Weights of a small transformer language model: untied embeddings, a variant of SOAP for these matrices.
Each number is 128 + 32 x the weight over its row's rms, rounded and kept within 0 to 255. Layers, rows and columns count from 0. Numbers have three digits each. The size before them is the row's rms in percent of the matrix's.

# layer 2 MLP up, 768x192, rms 0.252, rows 217-239, columns 96-191
101:123174130155178147118122106130102123128169108121175122142116178100128193137081131150118146149135108131101157124138135190147149092163174149124135149147139133107115136118132108146116091114171059104080151112146175155118162117066053035078141174039144117138084179173109160120141164153095124162
097:145132136129111179102126124107142084155155101099156130200110114122125168144132133208161106115154102165068060100107086103125167172055106128117084170150145124133125188122142086144114088176190155157145177110182080080144082113124163107099130197147070127164157105093129161086153167100145145156
096:104171101123166135166144105166149085135154211055152100125095082133057069134099125101107149099128143120139119097133136158126124119125075083096103132134126086123168127138099128077126138113092117134127143070071161121145132132125163136164110150157088119136166146097141156116157162077180132081
092:097195082123172132078160103092092126109108168179110154119119104098129125117124141095176111131222114126128118146117124135154157135121143195158141126114147080147176086099132160098085119133091195142181124099119149160127142106124084104113101133132174142082180104114090156132055108106120144070
105:129139106113120117087102078139151162090105160068141142124097132177149144156139096152152155108164167152106122148116100169128061090134127119157092196170093175130111165104157145169152147089139161146215088050143108144114145119125075155155098104100142122095133117080108118143117132200138127137
105:147182124039096137051187109128159109099163109162150145128109125108121160130128116113055124147088134123088160182164143131107140145119055135137111080136082103190142183143110136173084125107101176109112128170064111131096092148123166143107202101163140133119104158126171172104114158125095094095
111:079111069196210215059149178124137128152058114129165136138147115190114098160130094142100092058123121107125150177142114152095119167108154106118136129117156140187125083181163156122117110134143153119099150153118120104151153070110136165178157136128067165124139166135102092145153097215080157125
090:129110061155114159106107147125099112159089083114161157146145153157127109163155178119104110192113085171104105149129105132134128151117081153138130134126119151117088119112139129103171054089171164133155143147108160198140127179101180081160117126156124110142125176161114160145124115119104089105
096:126158176106098100118098087116158157141087079163160116139121152111108115074064066162123167101113179098175232098164175102155128131131177161122135159171114155079117112161141136151125133141139159168144121049129096120140117149115102075126172112123125147117103102099105079115133124142143115189
100:143109100118146114131121145142098148111081020093170177090130131154094128051149085154172157100118135173141082138056155195138166162157128170130167097137118084084108121107146088135139130090125095161107163131143121137094160207136180109079099127216107144120108068113150125140178127148152123163
097:152204087144111141109168200104169128148136125138126142152104125099087221103124103121045083098172150088133101113097158158115163083160185128109133179123140093150166152101176182155120115177161059134102166151149135131077145208126186132110135189133134174136103151103146193101169153138112128174
100:145203078161142161135074087089133152098152136092108132071094130155124102105113107108138191164118141120085141134102107098118125137129088103066087112163140066130138141157159163198096171103117175145155116172143183136134102084083134076138097139099146181072148122061133106120129088108102096146
105:149166103127192179086141142061172136153140180116192136156124153102152174110065131185152170093090163099120149123128084149154117111126132184076147121103145081098113134108190090171104164179117191161110106114139118120092118160117198120126092117142188149181127132093118115138119109129101143122
110:158118136135170157182109107115103090109115105127131065085155115095146073126221132143123204145185117135110139176149128095158070121119105110128120149108119096129131116094141141114103192079145124066154085113138134120087175157185126132165128176109159042061114118111204157114063153147130098158
105:163190178063080070171152118173099142101110132139163141087133163168195129093141157133099102168136143126090099152104136114129108078137162150137128153090101117129177155107103176146095082103154141098147109127115102149114132139172087109184125150065121066109188112124164133107113150173118112034
096:132130085178102142158133100143100164107153123097105185150204120133144113118122079097188136097103112138155105116098064125105118131168200127101138089147148116116152121107085130130066125070173103123115177114141120130148125166158079085129109141155141099132120096129134120096066153152165111140
120:194139143165145165106162120133152129117148104101112137115112140096131129136155077116076136139181093092101118123102191143138151129162116131100102113089141130172170093106075166089153161140102157156160124089045143170084165122144145124122097124111082117054108200183093142120131093166134119098
099:134128085132106141115147073147126169069148062152154122099163063089097200140119096165120126124075101149120091133152127136113100142086121117103130083100122131090095087099187120156113047106113198092093142068119130083110158142173161110104124161145117150166085079132151095136094104128120108140
100:075145137115147127148141115139113167098161139073114127131146157161117092098179105129142136119136145061101139155116121100156128114113108108115071137131117126180129094124197111151088151099133103151155185132070215106183175113196161087097113083124153189161100165136090136123144150137112122166
085:081157121104207131109107174118037190103163131104167155085177159113167089070168133110098105115111095090095103165108140147135183074148122121126129083124177155167155153127189165120165125085166077135158127132175132089125138171165156100203136084135129122067056104149140134125134114143106112137
106:082167163102202132068131129120135127155080075194143144131077155081166085096197136109156140156134125155038159123165129176109114112175144075163134043158152108101179133115153135092108187139139150123139153091125125143119159164126092108138175114128166175103106154102121109103112127139112130186
088:138128130142212176163095077138133156059067141106146164129075153137135179109110150155112138191158087216062126151094100155108132149147141139105132136141181146144154120154096181111112140146131115092134126131104136149133144166129122160123139112131166075114152128123205081166146133122071047119
093:204161135116152234167126164150112118194094096149122143105201174121123143157117094190157120135122110154100136106126096152141096123119129110147178082105109131103137103175134126116126135090152117132175122168130147170148095101113093165106065127143145103078072108187103063048153089128165117112
# layer 2 MLP down (transposed), 768x192, rms 0.224, rows 217-239, columns 96-191
101:157093140155088155118161122095176109169124137142104158097138108137136104101183156135108053073182123111178131141167145167131104133142107145099133097147140160126093153101081096103073143126142116105173115141074121154123158112117123152070212106087144106152122087045144121094139092143180152132
102:125154151164127099073098116114118155159128114136153139170117129097105164128095169158161171081143175121101105191149056109101114093177066080159105074087102123175177152170113138169101176154101147177120124112117112132074148093108134206096152110079138099144167120205119117130141104158092142171
095:057186070096165144067136094163138098139099191152146121125148169126138055103120095114119142150130123110203043096104131201146151141087129093130116126099094125085208192079166105066152087110175094148115145102157080096119118090112157134138084106132135148104158121141141161095142126096138130090
099:092118147129121120161146081198104130097115140093121120084085137105108160092058146147123113179124129119187148126166114134125138096116187103096137130145197145090116127107140061133147138106121148120122126140128155134161137086144098125096185156134100121114080156161146179117143134188148110143
108:147151104134152159111126103201073118106100107113118186097028107129191138116103090151118088097093136203120106126176094120084067046132122128153101151198090112137150163117090114132173134136086120193131066124153132112082126122144130114109117121178093161092188112166058159128143113179057150040
109:058101139152147108195102118185114130119176112148077096142139185143180119146110146126158137114099162126161106148144169155135147110105200143128114115147203129133140138103113101147154219173098111202156182120098170145142137047156074129159172118180104156090135173122057117151131077173098135134
095:089117135147102166102148105162108161086092113202147118152168053118143129117169151146086149139159096141189146132107106108106148108119100104115168117146109113110088133109130129135131100085094141157100064095073177053132123155156165083163099085151103106129063084124146101103209080118065124088
096:153093140170137039175165149127116133142150159134110113121161121119122171096074163150084167040094149090065142096066142127159173142050134107099122125126133131140122108117162137155081119127136144142160090125096124163099148136137106195114150134143205175133149134151101157117138172065126120150
099:178130132136085178155126067134096115136106134126112138120090148077110081127184145141115101149117166137158136073153165127080142110146133179164103132197158148089089095181136114120123149107116126168101117137116130186130136127110130065095122136136101154099136146104096115098151165160095064126
110:135131104186065161159124108081141164117101076123187065128166157162135123075129090159110148107132140121137116193096182175132129128183121164066120135060100147073101152112166142178167108181181096140138134113123168183081124203121120172186113146133101127144098124151154114144134119145208099107
095:031150149086088124196073196101137089105064142181135192135096150202115116156101117149102098113082112191137064121158123198142123133081086092104150116180129101089157141128145105154125079128072111090104138186143087134078162163049094153096136131103129120132124114132125106141141080152126146117
100:103105127113115163127129178145151139122135129119065114140127140123147108147104128088138181114149162111123146091133112074179090149153137098157156140130093148158099144106134134100143097198081149120127162093142146072110134078140083109116081155158148089146078130193048166086165171143129109120
101:139133129123098163079101120140114115143187166117155121130138177143150190193080154181183128109176161118128189090105098137153124084133127145119139128100135100095114167122137105133075147170158124130114124088195066138110061144109143065145130138161155122181137151153109061074152123178057139148
108:098145195106126133134162114112112098114158151134091094105138111153095118164146105157086118086131126132105110110133073142106172156094121118135132119113160122118150142098199134080131087164075172149195145078149178167131139158117152175139159146149139142159092079099121219182129095142167088148
102:079152131123094123151110161066125122073115122106157156061074168135131091118159135146128100114099157115107128071134048078108087122141071135146116139152167111091124117174066151131124079114155115128138116179112115149110149043124110118113134161116139044143118095114163086165142068126109083160
096:187188154190158124102145092159120101165070193112168124115143103133144131136178127097208133185112135120125162099144177128143128127147130170167101193138100156128149096139119113061159099090113139184119115148112168078176096038086118114144100095149115123134170121139145177090146115104161120107
105:095114156136139140133148138141112075158174152209104106119104115121090158235133112099113083144086094119170130158091152119112155115102164166086134154181065149134125113102122104110115104108118112078100122076108185144110063110116128145088072110083110140028158107152122147097076137132149154114
087:117122146144119112124141194106107171157146135156153111127137167128099105102103097106183125140081225149109111134193109122064143065141123122130110095108199100185131152126139181237099195141109116146140117135115055141125137109150107083094147126151145076068111148115144112127078162146123137155
100:108143185107146184223155183116128152153131120087172135125105104141128172056155122129140131148202135187145092175133160183137127115124157137132179118111135136124112062138132138176086107135153093120145114110178124145100114127032133114076087148193134179126127121108142147190146151075145156141
102:115175160101142149125112124151131105156126114089147163089185110098096136129116106182107117073125120161106112166120131127148134131134133157132133109125143191185112091144125101114159202104125103121153101143167166085121119098158111164248129141099122094139086152185070143162104178148081075125
105:158133128088106139132128155152185161151084129189147118131083160163191138127171090100116115184188136138108126130145121152153146078139183131193119093164107088120146145085173103104128139130164180133138108114152146112049133094181076150098149085200035140117150113045125133095182118160166110166
096:133142034121146091115097134123130075148138161112068157148151127137136177143162207128155156079179168166171083147140124138105096092139125122124134179117113144141096141133162117157151107145142133063130124080092110126179133173126085109135165138109110023128107129117116103108125127139134063086
103:119105167131196174052133105122123183157175181119137113105088099147094136129065136114180125135129136132116145179174115213174130089158126184099136181154037141119092087124129136166113143141137138125089168119080112120114111154125132049134144044136115120133120149096128158153129202129121161184
# layer 2 MLP gate, 768x192, rms 0.265, rows 218-239, columns 96-191
107:123072104162145123059161116136108115153182186126173051168157070141103133088103133108148165107136081164114123137128124143178139207095073143181092110141154097145067138166116111107111132205105163141091118152123110091108142098088182209091109133153138140169134065132093139151144156112102160169
086:070110144109109098142121142124119139097113145069161156167134106110184126143138156097124109154105156168126088176102151158100092089138114154116125170157163162164111202156080058124157198141071151121181125126082100076145121100120136085099120169125173180162148097144146100078078141088157123107
092:125170109104192133099143176135089164123083127136127093063132118100086109098145156084142123129172130135115109144078131155188106074177169183141115136137141084144127150133108151109094166168142178127138113135125170138093191084100144106088122150132142156131158126077082146138097121101085200069
106:147143130178090144140058176147177152154086129077146165114083098150196104160125052148044114060149167136123112125133078146145142135127160093138168135126151144113157169155170098091140142166168130103115112093204141103115131154137108121119130105097088130144138129116127077102119138146137107104
104:104124136128153082193079204139107154148132128124066051138165159135154116084137167148147117179162124141194112108124125150155125130158160150117134158128190089077127057098133141125176139128184065121101106138175145120127136122135105089158124102116073089139132123166054108125141131128088169129
105:087125098141150201044169114132148112089084167139179109178121141144115105176143086100067141141122136120119073126106156098101156155146110098161122122079143127248101115178086125151107158201192122133158133126119103101123129117144120196146206141134117079088113116065141107131148125138132174086
088:123110102106146168162087151122125145148097091071153142155108143164129126130132125075129137159113123198103088100106114139178106106144096124134149104153158163120046080155132145127127095083130142153197088137144174137171076113184102087182041096163106080139153119124126146178097138123150079102
089:119132117162112121164133094104081127138072161140081138094161120148126097125149102112134210152149196067171129104099138060101186124147162152168066136155193124146090119131113117149108144145122131146112160097163091119158157096090124069151100101079143129201138153055146094179106091144114143124
097:141127134134112106133174117137153189111103011163132168095123154151174117055135078122135137140117175112116111116058163234131108112137164228091129095161145109091102115074106111104152134138127141137076111151111126174108162126088160079077129129181080172122091133110141117138167125129210111130
098:123175134138138112082140158096042130173158129089124105183123167154051188068108096112110108095155167117132101159125107126120164165178124105155085150141113108083160134105168200157152165175134061136155135118135125120099100153104119066112063165135120200133077137100139117109173139144041118125
103:143136106168162130102051096108116133056117131173147117050073064123148132077154081117146157182112109086114121170101155135148178063150165109101088142102151127152141063121130124134126111134087152161125179130117152182160097086102079139140139113144110147112145126164172108136159133133116178173
108:126167108087118085141099100154115157074155113149073075116112092127097175155140165165150127145164160082135119132061177143095179096063153133162096145062117118169166054095110145043181102134135151142125097123100080149181076125144113192166173157158149154170145123159148152149164094122156177146
109:191190102078135120125134074110138126151075113076138129088121095083158175103061112137163095187120168084165090134147133103126184098131154126138166173139150185118109121073167156167116159131162107088111106189068106152125109188139092115134109144135127129135154130115171109091118177094095130070
103:136056124145097167133110111111164121154102118094116136166158123137160135132110135104129124127118164112139071118161208148100151178117113096078086180115142099169125125200150126070077177121128136105056130077139102068113087165068137074111145151155162161132072139065157096142167109072128170157
095:134101105078105089114185127079161107157148114169183128103116134090102161088143136136132135189165139109119143122120169149151151143132075174142079148128116153100134154133154071136174106172136127145172120134094119107081136086084135124133105135120106154133191143072138125150154111071144136096
115:179123110159139126133099120102132161095155131070173121095116092141175125054137095092114127135145097136089148115109139113107096146188116140105090149144132104133126130124105167108123157135073160175135126119062139153113208145115153055119076118130132137103099149085095155146101105107099140164
089:140137116133139171136164134121105162080163102156156139132163098107107189132115087145135124116078121174135123135155162123133132137079094102150119080083104112128103090111193129159105078130131169127130171041114082110103129157165166101143115144180094101086140095130139145142120096147110082138
093:173038111115123100115135147104105127103130114146126112104161102175078135095074114109082124098145104210124116093145112203089138150134185102127148124175131080128119140118105146086131087090158153127155140137143128116094103069085072161152203167153151079141126082104153137152192122102145169137
089:166040089136080084153138026128161149102130119134097092148155135110114164200134140127129183185138151124132103136150148171127138127133129135190157183155157118055138166052090142150120101159096162119102099135074129130136148091118087113057100122114107102122146145120178071117142141126109087102
106:136178151160079098093161148054106126124107117148161135166141111118061091174164141119129145100097102137130184044114178166111104147083084102129177091107083133084091124152141171089101145119145130149102153154175101108178109172112209161114139147131139194079143141134131114138095110166097109136
083:165111069152154080100129140102155093126138144132157093111099073183085134104108051125165170098184162075077176162108168116099117145136135111196133136165132040123103073114160163163142167127084113117058101171144104088151096103109137098075118112118155162178071026143111135154095130160151159125
091:138144113150112068112066146125177107143147121141115105167055099146139116180120132101082147112151118137129112129144179098130132196103082152124073144115147105152115120092102154140139083092105129139121129091140173102167108126224136094161092185065068164162109133141118168174039124099130136121